python train.py --num_hidden_layers=8 --hidden_size=96 --num_attention_heads=3 --num_key_value_heads=3 --head_dim=32 --intermediate_size=256 --vocab_size=1024 --hidden_act="geglu" --norm="rmsnorm" --norm_place="peri" --norm_eps=1e-06 --positions="rope" --rope_theta=10000.0 --rope_fraction=1.0 --qk_norm=false --attn_scale=0.177 --bias="none" --tie_word_embeddings=true --parallel_block=false --extras=["capped logits"] --init="normal" --init_std_qkv=0.0322 --init_std_o=0.0322 --init_std_up=0.0322 --init_std_down=0.0197 --optimizer="cautious_adamw" --learning_rate=0.00182 --beta1=0.9 --beta2=0.98 --weight_decay=0.083 --lr_head=0.00949 --max_grad_norm=0.5 --warmup_steps=220 --schedule="wsd" --decay_fraction=1.0 --decay_shape="linear" --final_lr_fraction=0.0 --batch_tokens=16384 --max_seq_len=1024 --doc_mask=true --train_tokens=121800000 --max_steps=7435 --dataset="wikipedia_en"
Each number is 128 + 24 x the weight over its row's rms, rounded and kept within 0 to 255. Layers, rows and columns count from 0. The size above them is the row's rms in percent of the matrix's.

# layer 2 attention query, 96x96, rms 0.085, rows 34-70, columns 0-47
size [102  86  86  99  79  90  97  90  97 100  86  84 107  98 113  83 100  95  61 170  70 186 124 108 114 115 110 109 125 118  40 104  94  52  97  77  78]
[[176 148 167 141  87  78  96 130  89  95  91  92 100 133 125 151 167 131 102 134 151 107 139 122 144  95 132 109 172  82 133 111 118 129 137 129 114 137 125 130 158  77 136 102 107 162 134 100]
 [147 158 129 100  93 124 130 148  85  91 120 131 101  93 107 141 132 120  69 105 129 137 107 110 149 105 123 105 197 120 145 115 128 153 166 165  88 138 123 124 160  84 130 156  82 147 103  97]
 [162 128 108 177 101 133 122 140 148 110 155 109 112 145 136 120 146 132 156 143 124 133 106 154 101  98 108 115 130 127 160 152  90 139 102 142 144 164 159 161 109  95 111  92  82 140 151 161]
 [186 169 123 116 124 110 108 118 103  82 103  98  99 116 128 163 160 159 103 143 150 131 128 120 126  98 101  76 173  96 127 113  98 119 110 129  92 141 147 110 143  82 138 103  97 139 115 106]
 [105 106 118 116 117 145 135 127 141 164 111 145 175 126 127  92 132  98 139 113 118 101 158 113 108 139 116 163 105 123 135 160 107 128 123 143 149  91 130 111 104 140 136 150 110 138  93  96]
 [161 164 156 105  85 109 129 122 126 119  93  68  78 111 141 135 174 154 131 133 114 111  94 134 123  82 125 104 188 112 140 122 123 140 118 137 114 121 155 134 159  82 146 108 119 183 137  83]
 [109 140 113 105 160 138 130 114 129 123 107 118 137  98  97  74 120 148  92 101 126 155 138 119 115 156 121 102 113 144 107 128 138 120 132 114 125 154  94 140 101 130 139 133 136  96 122 157]
 [ 82 111 109 161 148 123 144 122 110 150 132 113 164 115 130  89  84 103 169 126 111 115 155 105  97 164 132 151 101 166 117 160 115 164 121 127 159 112 123 122 125 177 116 162 145 104 135  96]
 [128 148 102 158 156 179 130 147 119 125 177 138 141 169 120 163 132 111 137 153 124 151 134 114 149 129  93 145 127 138 112 136  98  93 163 138 101 148 186  74 132 111 112 132 123 152 109 148]
 [117 111 109 131 144 106  69 119 109 112 116 153 127 100 136 132 130 163 124 134 131 136 117 119 133 128 166 176 106 153  99  81 144 144 123 133 135  95 100 164 130 126 177 158 156  90 100 161]
 [144 136 131 117  92 140 141 154 148  79 143 160  99 155 133 160 128 105 110  97 115 168 113 135 165 126 129 162 161 110 120  77  92 118 149 135  93 131 142 114 177 109 135 103  98 170 160 132]
 [108 139 186 131 160 155 128 136 151 163 120 165 148  96 121 117 109 103 117 138 110 147 128  84 148 161 148 123 141 111  84 104 147  81 138 136 155 123 119 133 156 144 117 141 181 105 125  82]
 [125 113 132 133 142 140 166 173 123 135 110 142 159 130  52 138 138 152 137 136  80  93 133 122 140 129 111 130 163 123 102 109 136 136  93  88 138 147 121 132 112 133 115 151 147 112 121 156]
 [127 140  83 181 116 161 153 120 120 133 150  94 120 140 138 114 132 130 105  95 166 149 143 132 150 131 158 140 166 150 145 129 110 171 138 152 170 134 145 154 110 149 131 130 117 119 101 151]
 [172 162 174 123 128 114  99 148 103 118  79 129 109  98 162 132 140 161 102 130 166 107  88 145 141 128 145  85 140 129 116  95 140 119 120 133  99  77  87  92 118  81  94 137 159 116 103 120]
 [123 144  62 100 120 105  69  93  86 143 145 121 137 114 108 144 136 167 123 153 144  94 123 124 135 135  99 165 119 146 177 139 155 136 133 100 119 152 132 141  94 130 137 118 117 135 134 161]
 [133 129 115 142 109 132 146 137 100 146 122 167  95  98 145 153 126 144 107 118 174 130 183 160 135 147 175  90 145 104 141 131 177 160 119 115 105 138 119 140 110 111 130 133  97  92 140 131]
 [ 99  83 146 136 127 149 118 107 163 148 123 131 134 139 110 148  90 109 142 147 152 132 119 101 157 165 153 153 132 161 151 111 124 157 113 152 143  99 128  89 126 135 123  83 152 142  84  85]
 [149 109 142 144 143 145 152 165 146  96 125 147  83 137 117 145 127 109 117 135 103 143 145 102 110  89 149 153 102 104 193 142 101 135 124 103 142 114 166 123 125 120  84 136  93 135 155 104]
 [ 82 111  90 159 155 140 154 118 170 156 133 132 161 146 140 131  65 117 163 170 122 134 164 115  98 145 119 164  99 163 135 148 122 156 144 134 168 106 117 120  78 180  96 119 144 127 122 132]
 [100  76 104 189 127 111 153  85 155 131 178 129 156 154 131 123 134  87 158 149 112 127 146 153 153 122  87 161 117 142 160 185  96 145 140 122 162 143 151 129 116 133 107 139 114 116 136 131]
 [171 178 142  92 106 122  94 150 108  79 115 109  73 118 126 179 146 145  86 108 121 131 102 110 127  87 145 102 144  93 115  97 153 125 120 113  81 150 119 146 173  96 105 106 119 137 126 135]
 [134 159 187 130  84 128  98  86 107  99 129  73 126 106 131 111 150 124  92 113 125 106 115  87 188 104 144 118 148 100 117  97 114 128 145 145  97 150 116 103 158  99 111 106  95 140 129 128]
 [ 94 127 135 138 134 139  96 117 118 117  92  92 162  94 127  97 116 142 144 114 154 117 135  83 157 146 152 103 127 124 117 142 130 138 164 143 153 171 125 136 138 113  86 143 140  86 151 171]
 [117 113 103 146 112 164 121 147 146 150 101  77 149 117 113 125 122 151 115 160 168  87 175 135 163 169 100 134 128 148 107 125 123 130 121 135 143 131 114 126  84 112 127 126 181 155  68 132]
 [182 102 136 108 103 135 130 133 132 129 148 163 132 158 156 144 147 113 118 127 133 136 122 137 136 138  98 123 176 116 114 120 131 123 113 131 117 100 155 137 149 116 157 130 134 172 143 161]
 [185 138 143 147  79 120  87 134 132  75 104 115  96 117 126 152 151 136 103 114 146 127 100 123 153  89 140 118 174 104 123 101 119 120 121 109  96 170 141 124 174  99  94 117 133 137 104 143]
 [148 149 102 163 135 154  98 117 141 135 106 140 116 137 156 156  97 103 135 122 149 122 136 136 117 187 144 118 106 174  97 136 123 127 127 125  98 169 103 170 123 125 117 154 116 154 164 154]
 [111 137 168 136 167 128  89 160 127 121 152  99 136 113 108 108 123 153 141 127 161 107 132 125 111 136 160 111  94 122 162 105 133 142 106  87 162 123  59 146 126 117 133 149 135 108 117 135]
 [ 74 117 118 134 158 107 145 120 134 164 176 169 162 129 122 112 115 110 148 125  98 119 149 122 128 152  96 174 120 144 132 170 125 145 143 129 165 101 146 147  97 152 149 149 142 108 116 121]
 [166 162 126 109 152  90 147 133 100 130  97 124 112 133 134 149 135 149 125 105 131 144 101 152 150  94  83  95 157 136 100 103 109  92  98 178 114 125 137 154 124 126 156 108 150 119 131 169]
 [ 96 113 113 153 176 124 150 105 139 153 118 178 161 170 126 122 126 130 152 167  87 153 168 100 149 141 137 154 121 121 147 185 102 124 152 102 161 118 146 145 103 160 104 144 127 102 119 134]
 [174 157 113  99 113 136 121 156 104  82 121 121  78 129 126 161 144 153  80 115 118 141  85 117 116  68 126 101 166  99 111  96 138 102 115 134  80 128 128 151 158 109 150 116 124 138 133 131]
 [118 148  86 138  72 121 113 149 119 128 167 104 112 103 184 101 118 112 135 111 138 106 103 148 135  99 116 101 128 141  75 106 122 109 121 129 133 123 168 163 122 105 120 105 140 175 151  95]
 [172 159 161 104  97 131 129 152  78  89 119 110  89 133 147 117 130 109  91 111 162 139  97 128 112  95 114 102 158 109 129  80 143 143 105 161  82 106 115 102 151 107 154 106 122 135 128 126]
 [104  83  72 121 151 157 127 102 170 128 132 121 167 112 141 140  92 123 149 136 142  96 159 123 159 168  88 159 119 156 103 132  90 141 176 124 143 164 161 105 106 127 130 131 137 131 117  97]
 [ 61  96 112 144 116 146 131 153 170 128 126 121 183 146 155 129  81 154 150 130 114 125 134 148 116 166 126 142 110 140 124 148  79 147 166 126 173 161 154 161  96 133  89 120 128 136 136 114]]
# layer 2 attention key, 96x96, rms 0.0869, rows 34-70, columns 0-47
size [ 70  97  86  86  82  80  92  83  89  98  68 124 105  95  67 141 101 100 229  41 183  52 114  97 112  92 102 109 109 102  87  74  65  90  84  75  71]
[[113 138 120 111 104 149 129 148 165 133 138 162 131 127 158 125 151 127 154 122 129 117 114  87 113 134 145 117 127 154 112 104 150 100 138  99  86 123 116  95 118 117 117  64 124  99 136 169]
 [173 183 124 110  83 109 124 136  98  89 105 115  79 112 107 148 140 142  95 101 136 137 103 121 131  81 132  84 161 126 105  90 147 114 109 117  87 160 113 138 170 107 130 106 120 134 117 133]
 [ 78 107 142 117 107 125 118 136 121 151 131 131 179 149 152 137 152 138 171 141  92 127 154 103  88 140 170 150  79 110 116 151 173 129 169  94 111 132 173 104  90 133 137 114 133  92 110 127]
 [157 163 132 124  65 120 128 131 116 113 128 142  79 112  92 133 129 129  85 125 132 134 110 138 148  94  95  94 160 157 101 106 148  99 118 136  88 159 116 138 161 108 102 110 103 146 114 141]
 [ 70 113 130 138 135 118 114 130 124 177 167 104 171 132 162 121 146 118 182 104 107 116 142  95 136 133 183 157  76 124 124 149 127 139 159 112 151 149 119 106  92 146 159 102 126 104 136 157]
 [158 149 145 102  88 128 134 138 116  96 143 131  96 133 128 151 136 147  72 104 148 139 122 144 139 101 147  99 128 123 100  77 158 130 125 121  66 169  91 118 143 132  99 109  84 100 115 151]
 [169 123 180 142 148 163 116 152 138 147 147 134 109 156 114 116  97 137 117 143 133 112 124 131 118 130 128 191 159 167 198 134  81 102 149 121 140  82 103 140 150 123 107 165 135 142 158 119]
 [ 73 119 131 147 159 157 138 131 125 157 143 125 184 141 149 141 129 122 171 148 100 110 135 141 144 131 169 165 101 110 121 167 135 127 174 111 159 103 129 112 101 139 134 132 109 109 114 121]
 [135 105  90 107 111  79 134  92 102 137 149 152 114  81  73 111 112 153  88 114 120 154 135 162 136 142  85 107 143 161  78 111 116 155 106 145 165 145 139 174 117 140 105 131 121 122 151 155]
 [112 117 147 164 135 112 121 157 105 147 153 117 124 143 146  92 116 123 169 116 149 136 162  92 131 144 138 127 117 110 140 158 121 135 169  97 132 120 125 118 110  89 127  99  88 116 166 115]
 [171 141 107 122 117  63 140 141  89 113 114 115  98 119 119 151 129  89  84 109 154 146 118 124 148 130 110 105 140 142 105 108 108 132  86 159 121 168 137 176 149 133 120 119 158 141 147 116]
 [ 91 110  92 170 123 114 113 145 142 134 134 135 166 132 114 141 147 131 129 142 161 109 117 147 127 156 138 156  98 110 149 128  98 161 136 123 153 129 105 134  84 142 133 140 116 100 107 147]
 [128 137 126 133  96 111  77  76 146 110 126 107 129  90 132 116 148 131 109  59 157 175 145 139 134 136 150 127 136 130 127 134 106 117 115 133 155  89 148 140 139 124 157 162 142  95 100 117]
 [130 114 159  95 127  82  88 134  77  95 115 150 107 119 100 129 143 127 113 157 120 141  97 131 149 119 129 100 141 128 124 128 105  83 103 144 116 107 130 146 147  92 134 178 138 129 152 135]
 [153 125 103 104 164 123 143 162 111  95 142  84  76 143  88 179 148 113 108 152 155 130 135 125 140 129 140 107 169 112 147 105 128 129 124 145 152 167 126 142 167 104 144  90 109 155 172 121]
 [104  69 149 124 167 138 133 137 129 145 145 137 134 107 141 102 117 130 163 160  89 148 185 152 127 126 138 142 107 112 122 155 125 140 127 113 166 115 126 123  77 135 124 143 127  91 103 126]
 [ 87 148 152  96 166 136  97 126 179 123 121 104 141 149 150 120 128 134 142 125 172 167 107 118  90 102 138 160 139 123 137 130  94 119 117 124 154 133 115 107 105 127 108 152 131 192 111 121]
 [155 163 136 121  89 100 129 125 108 111 113 124 120 134 136 109 170 158 110 108 167 147 112 128  87  98 120 109 144 116  97  93 148 107 102 149 116 164 113 128 121  95 107 145 132 128 180 167]
 [ 58  99 115 169 160 155 111 101 144 199 115 140 186 128 126 118 123 122 174 139 123 133 148 135  88 169 129 146 125 139 132 164 140 130 129 126 161  95 120 123  86 166 135 155 148 126 118 159]
 [136 134 152 142 131 141 156 102  61 105 118 130 104 123 121 117 162 113 128 131  95 145 112 168 104 126 100  75 166 143  83 145 120 139 124 134  97 171  91 158 144 153 124 129 133 107 116 117]
 [183 179 137  93  98 105 136 136 105  99 122 131  64 127 120 139 143 143  74 132 128 147 109 123 122  91  99  79 166 124 102  95 148 110 111 132  87 138 122 137 185 116 110 118 115 141 131 149]
 [143  79 119 143 137 118 146  98 132 119  63 137 159 122 127 114 116  93 177 152 143 137 124 130 158 155 110 142 134 170 159 161 113 161 152 168 116 134 139 122 107 143 137 148 104 106 102 118]
 [ 90  85 107 162 161 147 129 118 130 164 108 147 181 143 131 123 102 133 161 117 110 106 149 126  74 152 150  97  80 113 138 140 124 109 118 137 181 105 117 151 108 150 100 169 145 133 110  87]
 [139 135 150 103 136 140 168 132 133 178 112 142 116 125 138 140 107 129 112 118  84 144 116 131 128 122 136  88 112  92 182 146 126 129 100  74 142  96 104 114 145 143 126 174 108 124  79 105]
 [154 139 114  95 112 129 145 110 112 102 123 127  94 118 109 121 133 113 108  76 111 144  97 146  73  55 148 107 164 136 148  98 113 132  99 154  95 146 135 115 155 126 119 112 107 123 153 149]
 [ 76 119 137 139 112  77 120 128 122 140 179 126 160 155 149 111 124 117 154 123 125 131 136 130 169 150 145 192 109 138 111 119  95  98 136 129 133 153 164 147 106 114 131 110 133 132 164 113]
 [ 72 107 102 131 181 148 135  99 116 201 134 144 176 119 127 101 112 113 160 134  95 159 138 142 114 175 124 147  97 126 148 146 117 133 116 162 186 100 141 113  84 136 135 160 129 122 125 128]
 [109 118 109  93 157 143 136 164 137 158 104 148 141 173 114  99  94 116 125 182  80 134 139 145 136 104 105 139 118 151 170 147 103 136 163  82 154 144 152  98 130 118 130 125 126 108 152 120]
 [165 121 137 131 103 125 143  72 163 120  68 124  89 110 147 157 156 147 108 170 148 123 128 108  82 112 155 108 171 142 133 107 140  98 100 144  82 104 164 117 126  97  87 100  67 169 140 154]
 [181 149 129 120  84 114 125 132 100  86 102 120  77 127 145 137 148 153  98  98 156 161 103 126 118  74 112  91 147 137 119 126 151 139 102 128  81 135 116 129 174 109 134 116 113 110 101 142]
 [187 172 127 119 106 102 116 108 103  80 105 101  97 131 109 168 158 136  96 105 137 142  97 133 106 105  92 105 159 105 112 103 141 125 122 147  86 172 131 140 164  76 126 121  98 151 131 156]
 [110 110 163 153 141 124 108  92 128 161 107 110 147 121  95 107 136 149 117 130 141 111 167 187 127 151 135 127 156 102 118 134 126 105 114 126 164 141 128 158  93 107 163 167 150 149 111 122]
 [133 138 135  99 103 142 154 134 154 133 133 126 114 119  97 121 114  79 164 140 143 170 100 121 144 117 115 119 124 167 150  99 160 133 158 172 116 125 152  87 112 146 131  67 137 100 163 113]
 [198 177 135 119 114 119 117 154  95  71 101 113  81 143 130 139 156 148  91 116 113 135 102 101 102  92 138 104 142 122 129  96 153 108 126 127  69 136 107 136 176 111 126 110 114 127 138 155]
 [188 167 128 103 105 106 142 153  99  97 121 116  81 121 123 127 133 143  85 125 147 117  84 111 111 102 120  97 161 127 113 100 139 135 126 127  93 145 133 114 190 124 111 108 117 131 138 141]
 [169 151 165 115 132 130 109 168 106 113  78 113 114 110 123 139 148 144 134 138 131 132 111  84 113  83 145 104 126  97 146  92 144 128  92 172 103 116 103  97 158 157 146  84 120 109 156 119]
 [113 107 103 148 159 128 141 114 132 163 164 147 144  99 106 111 151 136 157 132 106 101 180 140 134 110 171 137 113 123 131 161 130 107  98  96 150  92 113 151  91 128 143 161 164 116 120 132]]
# layer 2 attention value, 96x96, rms 0.08, rows 32-63, columns 0-47
size [115  99 119  98 110 105 107 114 102  98 102  96 118 109 103 114 119 116 109 124  97 111 114 100  89  90 111 100  99 121 106 112]
[[127 151 131 107 125  78 155 152 107 139 104 163 116 123 116 181 120 112 117 125 122 135 115 179 112 129  71 115 130 118 127 107 114 156  61 136 144  81  70  83 122 146 140 131 126 121 123 123]
 [113 114 136 156 130 166 182 100 114 113 134 110 135 102 133 158 137 134 108 166 158 114 139 105  94 134 124 146 160 130 163 115 163 145 103 126 149 153 101 128 140 138 171 154 158 112  86 120]
 [132 115 139 133 137  69 105  74 150 116 103 140 122  77 142 124 145 169 120 166 132 135 134 142 159 132 147 124 111 160 124 101 128 163 113 114 138 130 146 117 130 111 129  98 152 165  86 121]
 [140 122 158  74 130  86 155 131 101 138 145 144 106 117  97  86  97 105 150 149 106 137  89 170 101 138 118  76 173 101 131 136 102 124  95 123 126  93  98 138  97  95  93 123 154 114 140 134]
 [130 149 115 116 150 125 148 125 113 133 128 159 113  71  78 175 102 123 131 153 118 148 118 196 139 115 144 160 139 165 129 124 100 116 164 129 124 115 139 133 145 158 147 106 122 150 155 138]
 [122 156 100 121 151  98 134 110 128 142 155 133 128  98 149 175 106 159 147 147  97  76 107 146 115 118 138 126 142  83 143 128 154 182 141 108 108  89 143 122 160 129 117 110 145 191 127 136]
 [120 138 159  90 131 104 123 136 154 122 141 134 122 123 136 152 147 143 117 145 140  61 118 141  54 128 148  91 150 136 132 128 124 172 136 114 130  98  86  68 113 116 141 119 189 128  81 124]
 [116 146  69 133 165 162 140 163 124 167 126 111 120 126 135 189 141 134 130 116 111 106 167 145  67 137 135 131 129 105  90  88 121  64 139 131 143 131 126 132 144 135 170 151  93 160 143 152]
 [134 133 109 106 157 135 142 115 117 117 148 115 108  73 101 162 116 127 142 103 102 103 150 117  64 124 117 133 106 128  85 121 117  84  80 141 138 102 110 115 114 142 160  96 127 128  90 109]
 [126 137 164 133 105 122 140 180 114 143 126 148 110 103 143 109 122 152 129  81 153  92 116  79 118 108 188  98  85 159 136 102 114 134 128 143 132 147 137 154 102 120 117 113 100 117  94 107]
 [122 120 128 130 102 150 116 138 140 140 122 135 125 147  72 127 153 148 132 150 133 163 167 130 120 140 132 142 139  74 137 109 131 180 147 134 126 104 136 101 157 128 112 128 141 122 109 100]
 [146 116 115 109 128  84  92 149 160 138 124 176 120 116 106 125 126  73 129 123 123 119 161 106 156 123 133 143 151  96 103 144 150 129 130  94 129 164 183 135 125 107  97 121 145 118 160 108]
 [133 149 152  95 111 117 108  80 130 130 152 127 127 124  96 139 117 112 128  92 124 160  89 152 199 106 125 136 136 117 156 143  84 165 118 129 129 108 152 114 119 107 122 100 116 171 156 120]
 [118 127 184 140 105  88 126 113 144 154 154 145 139 131 141 142 155 142 122 104 123 170 101  94 159 131 126 149 145 108 158 106 112 172 163 131 114 176 137  96 117  70 130 118 111 144 177 125]
 [117 131 162  92  97 162 133 113 178 122 142  74 136  92 125 133 133 139 133  91 125 165 175 116 119 119 129 107 138 136 121 131 174 108 129 145 143 178 103  94 126 118 129 138 187 108  85 131]
 [127 143  89 124 140  97 123 114 106 109 141 168 138  91 115 154 151 130 138 142 153  94 133 140 106 120 142 121 106 171 167 108 102  94  82 141 106 153 141 172 132 140 130 106  95  83  95  98]
 [124 123 133 122 119  81  86 136 143 138 124 160 125  95  99 113 140 166 138 133 106 147 140 167 144 124 136 115 126 175 124 110 118  98 112 126 129 120 124 156 137 155 102 163 132 145 116 105]
 [121 123 146 132 116 165 167 133 150 138 118 159 106  76 125 191 144 112 123 110 124 131 143 109 112 116 110 149 115 145 120 103 179 142 133 113 125 149 115  96 122 132 186 120  99 142 138 182]
 [132 100 114 191 159 143 133 174 121 122  81 101 128 180 122 141 105 136 150 195 125 141 154 137  95 131 102 150 112 131 107 109 143 145 160 160 116 136  98 112 151 158 125 139 105 143 134 166]
 [132 129 109 154 149 137 136 139 130 122 111 168 113 130 149 142 147 116 116 120 153 107 120 107 137 126 167 115 154 107 129 154 131 138 127 145 138 129 154 112 138 136 147 115 139  66 141 141]
 [139  80 130 144 106 174 169 156 131 110 100 104 139 155 169 163 152 138 116 134 186 120 126 104 152 152 115 131 119 119 127  73 149 133  90 141 124 146 107 119 120 127 115 139 151 163 110  90]
 [140 148 116 110 128  96 124 129 134 137  98  92 125 140 144 121 119  84 123 109  73 181 107 110 121 118 125 125 124 143 141 141 146  65  98 148 134 128 126 100 112 137 161 124 136  99  86 151]
 [127 123 140 100 135 120 165 153 139 153 104 166 132  90 122 128  91  98 121 139 118  98 106 120 139 128  83 118 133 162  75 125 158 164 148  98 113 124 156 161 106 145  96 148 138 143 164 118]
 [120 125 150 106 110 107  84 100 150  95 165 106 136 124 105 126 135 156 157 161 123 147 122 103 130 142 113 143 128 136 152 127  33 112 149 128 121 152 148 116 137 102 171 119 108 189 137 188]
 [125 138 146 120 128  98  78 161  77 137 160 132 139 127 119  85 118 120 121 137 153 114 125 153 116 123 133 123 111 115  86 116 131 146 161 129 121 118  99 129 114 151 137 147 149 106 120 187]
 [137 140 102 126 146 133 103 114  47 139 140 155 114 180 167 116 105 161 100 124 154  87 117 189  94 133 155 121 123 139 116 155  90 115 142 143 133  95 121 145 124 126 117 141 161 106 172 100]
 [131 123 135 129 117 149 129 105 138 145 114 159 140 106  93  97 134 118 109 127 129 169 125 100 131 120 143 130 126 117 156 167 158  71 142  71 140 158 183 158 113 138 137 152 107 106 166 143]
 [132 140 141 100 146 125 137 138 146 143 139 113 119 109 131 133 161 145 150 116 158 144 153  91 145 128 157 125 152 127 126 146 146 107 114 116 137 101  89 101 119 125 181 132 156 115 137 160]
 [128 135 122 133 156 132 142 119  89 122 104 145 110 171 119 157 152  88 128 123 119 125 121  96 125 105 149 164 131 114 124 127 115  98 132  62 126 151 127 140 109  93 152 127  43 104 131 103]
 [104 142  86 124 114 163 172 130 113 137 171 135 129 115  89  96 111 115 137 123 145 134 125  97 134 105 123 121 149 153 143 125 143  97 165 167 133 121 126 159 110 143 150 112 143  98 134 125]
 [121 131 109 114 137 109 103 126 166 127 112 125 140 134 131 121  83 121 127 108 138 162 152 164 106 118 125 182 124 160 139 149 114  99 168 104 145 151 146 104 153 119 179 161 134 114 128 160]
 [117 110  97 146 147 116 127 129 146 132 120 125 137  94 124 150 147 171 126 192 119 118 151 134 139 128 159 125 129 124 113 144 141  92 156  64 126 142 175 166 134 142 144 137 157 115 115 151]]
# layer 2 attention output (transposed), 96x96, rms 0.0762, rows 32-63, columns 0-47
size [114 101 121 103 113 111 103 102  97 103 101 100  97 106 106 117 115  96 108 111  92 104 113 106  89  86 106  98  95 116 107  97]
[[109 138 152 144 120 143 125 145 121 127 134 116 113 137 136  80  87 167  94  98  91 139 141 150  89 126 104 147 134 109  82 177 165 120 101 106  94  91 132 101 118 127 105 135 144 131  93 121]
 [146  98 115 116 102 103 155 147 151 134 109 125 206  98 134 117 115 108 127 141 171 129 107 162 131 118 122 123 145 132 126 125  96 104 120 122 112 138  94 114 168 103  71  71 148 156 132 131]
 [ 86 124 129 140 160 154 138 123 148  87  90 147 167  94 155 157 118 169 138  91 105 125 149 118 124 146 127 124 120 118 135 115  66 138  90 143 131 151 143 130 125 106 119 129 145 135 156 134]
 [ 87 155 154 114 128 101  97 147 136  78 158  90  98 130 150 132 123 127 135 135 126  95 107 133 106 131  79 149 111 170 118 166 176 151  80 165 115  92 177 163 111  94 104 131 151 111 134  96]
 [ 83 132 106 121  92 141 101  79 127 114 133 154  91 135 157 140 100 130 128 139 113 135 143  90 112 125 186 164 123  87  95 137 147 147 145 117  88 136 126 101 141 138 149 150 119 157 122  82]
 [ 66 135 125 132 128 147 123 128  67  72  84 115 137  62 114 118 141 165 173 173 144 130 124  87 122 135 126 130 152  55 124 170 120 128 154 108  88 147 120 124 152 141  95 138 135 129 114  98]
 [ 77 158 127 138 145  86 153 138 125  67 149  91 136 116 176 141 134 142 137  94 137 120 131 155 136 123 100 151 125 121  96 170 149 139 136 166 142 108 113 119 134 127 135 127 136 131 111 105]
 [126 177 146 128 165 149 123 106  94 123  83 112 131 123  76 134 146 138  80 139 127 126 128  89 149 125 150 111 135  85 158 120 153 127 144 117 106 122  98 110 162 137  97 130 125  90 108 135]
 [115 112 120 120 140 149 130 135 145  66 126 146 113 128 120 103 137 139 144 119 103  98 121 101 117 118 209 160 112 127 144 124 192 127 126 120 117  63 144 114  81 157 155 125 133 113 136 125]
 [125 138 123 140 108  79  83 143 101 160 179 174 107 112 158 152 156 120 121  80 118 158 130 140 117 103 166 139 114 102 132 141 155 137 146 144 157 103 109 152 133 122  97 152 128 172 127 124]
 [112 138  98 122 143 136 159 118 105 156 131 136 151 141 140 167  96 155 135  96 140 152 104 168 181 124 107 139 159  91 107 159  75 127 131  85 145 134 162 102 115 140 161 100 133 131 133 150]
 [114 130 107 145 139  73 165 119 127 172 110 144 115 128 137 148 141 123 104 155  86 127 148  84 149 130 109 176 172 124 123 179 128 122 126 145 107 102 143 168 166 134 160 125 100 105 129 143]
 [102  98 141 138  67 123 145 111 155  80 178 146  94 180 140 134 140 119 166 174 126 144 119 138  78 135 115 139 135 112 107 182 121 120 106 156 117 117 177 152 128 118 147 130 113 120 145 109]
 [137 128 117 157  82 110 188 100 153 128 181 146 170 155 157 129 149  85 144 169 134 142 124 125 124 122  75 143 165 103 143 181  77 151 115 119 120 126 128 138 145 117 112 130  89 129 122 127]
 [145 153 109 116  76  83 149 158 178 169 178 141 153 124 143 137 150 118 140 112 135 144 124 126 178  95  99  67 167 135 138 121 151 129 144 161 136 102 120 157 124 132 128 122 131 142 112 136]
 [ 89  92 151 137 163 154 116 145 122 107 132 165 107 104 156 119 109 154 132 110  93 152 130 108  73 132 219 163  90 126 129 137 143 145 119 108  89 139 125 100 116 149 133 140 106 119 133 132]
 [117 138 147 137 179 127  97 134 120 161 141 130 113 137 176 151 100 142 119  78  60 174 156 121 187 123 150 128 124 132 126 113 143 177 105 150  97 142 125 111 107  97 127 154 153 138 122 116]
 [123 121 109 127  31 157 159 108 121 136 110 142 172 106 124 115 128  96 121  94 125 113 114 132 110 126 143 142 108  85 138  87 117 120 141 103 138 139 109 125 106 151 119 150 126 120 135  93]
 [181 138  94 158 172 126 162  97 120 115 136 163 113 129 107 126 103 129 126 113 131 160 130 139 154 106 136 166 147 103 144  83 144 136 175 106 150 128 143 137 132 128 136 125 167 150 143 136]
 [136 119 115 118 104 101 139 114 136 157 162 180 121 119 163 152 130 114 127 153 153 117 144 153  86 140 158 179 114 157  91 145 108 112 109 131 106 142 161 124 101 148 151  95 150 155 138 130]
 [166 123 124 127 163 145 166 151 127  91 134 108 156 105 133 133 128 125 128  65 150 142 157 153 120 119 100 106 142  98 147  94 105 124 116 110 113 102 152 126 134 121  87 109 136 115 154 167]
 [161 121 156 140 106 108 147 128 183 171 123 151  71 143 113 107 135 111 118 144  48 137 136 118  78  97 119 135 121 187 137 154 196 107 132 116 127  80  96 168 121 140 122 119 107  96 147 121]
 [126 104 143 160  75 162 103 142 112 148  81  78 147  83 118 108 113 119 116 115 149  79 122 126 121 135  96 139 126 127 110  82 165 140 120 136 117 150 127 135 144  84 131 141 172 110 118 121]
 [124 114 141 126 111 121 157  93 155  33 144 109 127 184 148 115 118 134 165 156 115 115 151  98 132 111 125 103 129 134 159 124 109 165 144 147 148 145 119 131 163 122 108 145  94 127 127 119]
 [122 119 159 133 151 138  83 136 114  97 171 106 111 150 127 137 109 150  83 104 143 114  89 159 169 165 195 114 130 118 107 127 163 143 110 133 136 121 114 134 114 132 115 145 122 144 122 119]
 [ 84 140 121 103 214 123  77 111 119 132 126 109 128 132 135 142 119 155  91 128 166 130 170 164 111 149 181 149 121 126 120 151 122 127  94 149 116 124 120 142  94 139 126 154 154 177 131 142]
 [128 122 142 113  92 121 133 106 179 252 120 136 138 109 149 145 125 105  97 188 100 164 142 115 147 118 164 103 122 120 128 159  95 118 159 164 121 126 139 138 137 161 128 112 128 125 106  81]
 [110 134 141 101  88 126 120 124 121  82 120  93 141 119 115 119 111 143 128  99 149  89 132 102 148 124 168 143 116 135 167  91 131 140 121 139 157 134 111 104 121  96 119 111 118 133 111 157]
 [125 104 150 132 153 129 139 102 119 110 109 129 112 136 120  94 145 103 107 171  90 104 111 126  69 156 113 154 121 135 190 121 111 106 136  97 172 115 102 145  99 145 163 138  97 112 145 113]
 [148  76 125 110  67 118 119 183 112 154 197 118  74 127 157 148 105 118 145 111 163 129  90 128 169 104 199 136 109 107 135 134 159 117 162 144 137 129 122 118 137 129 140 127 155 128 102 104]
 [103 140 155  91 111 109 129  62 188 151  97 141 171 158 136  95 136 143 104 137 128  84 124  90 124 103 149 120 134 150 144 113 101 119 140 162 128 195 153 101 147 116 178 119 131 117 126 137]
 [109 158 123  90 152 128 110  99 128 139  82  91 184  93 119 145 104 122 123 143 100  91 164  82 157 132 161 108 140 143 139  88 103 121 121 157 113 184 100 100 135 131  89 137 135 144 130 116]]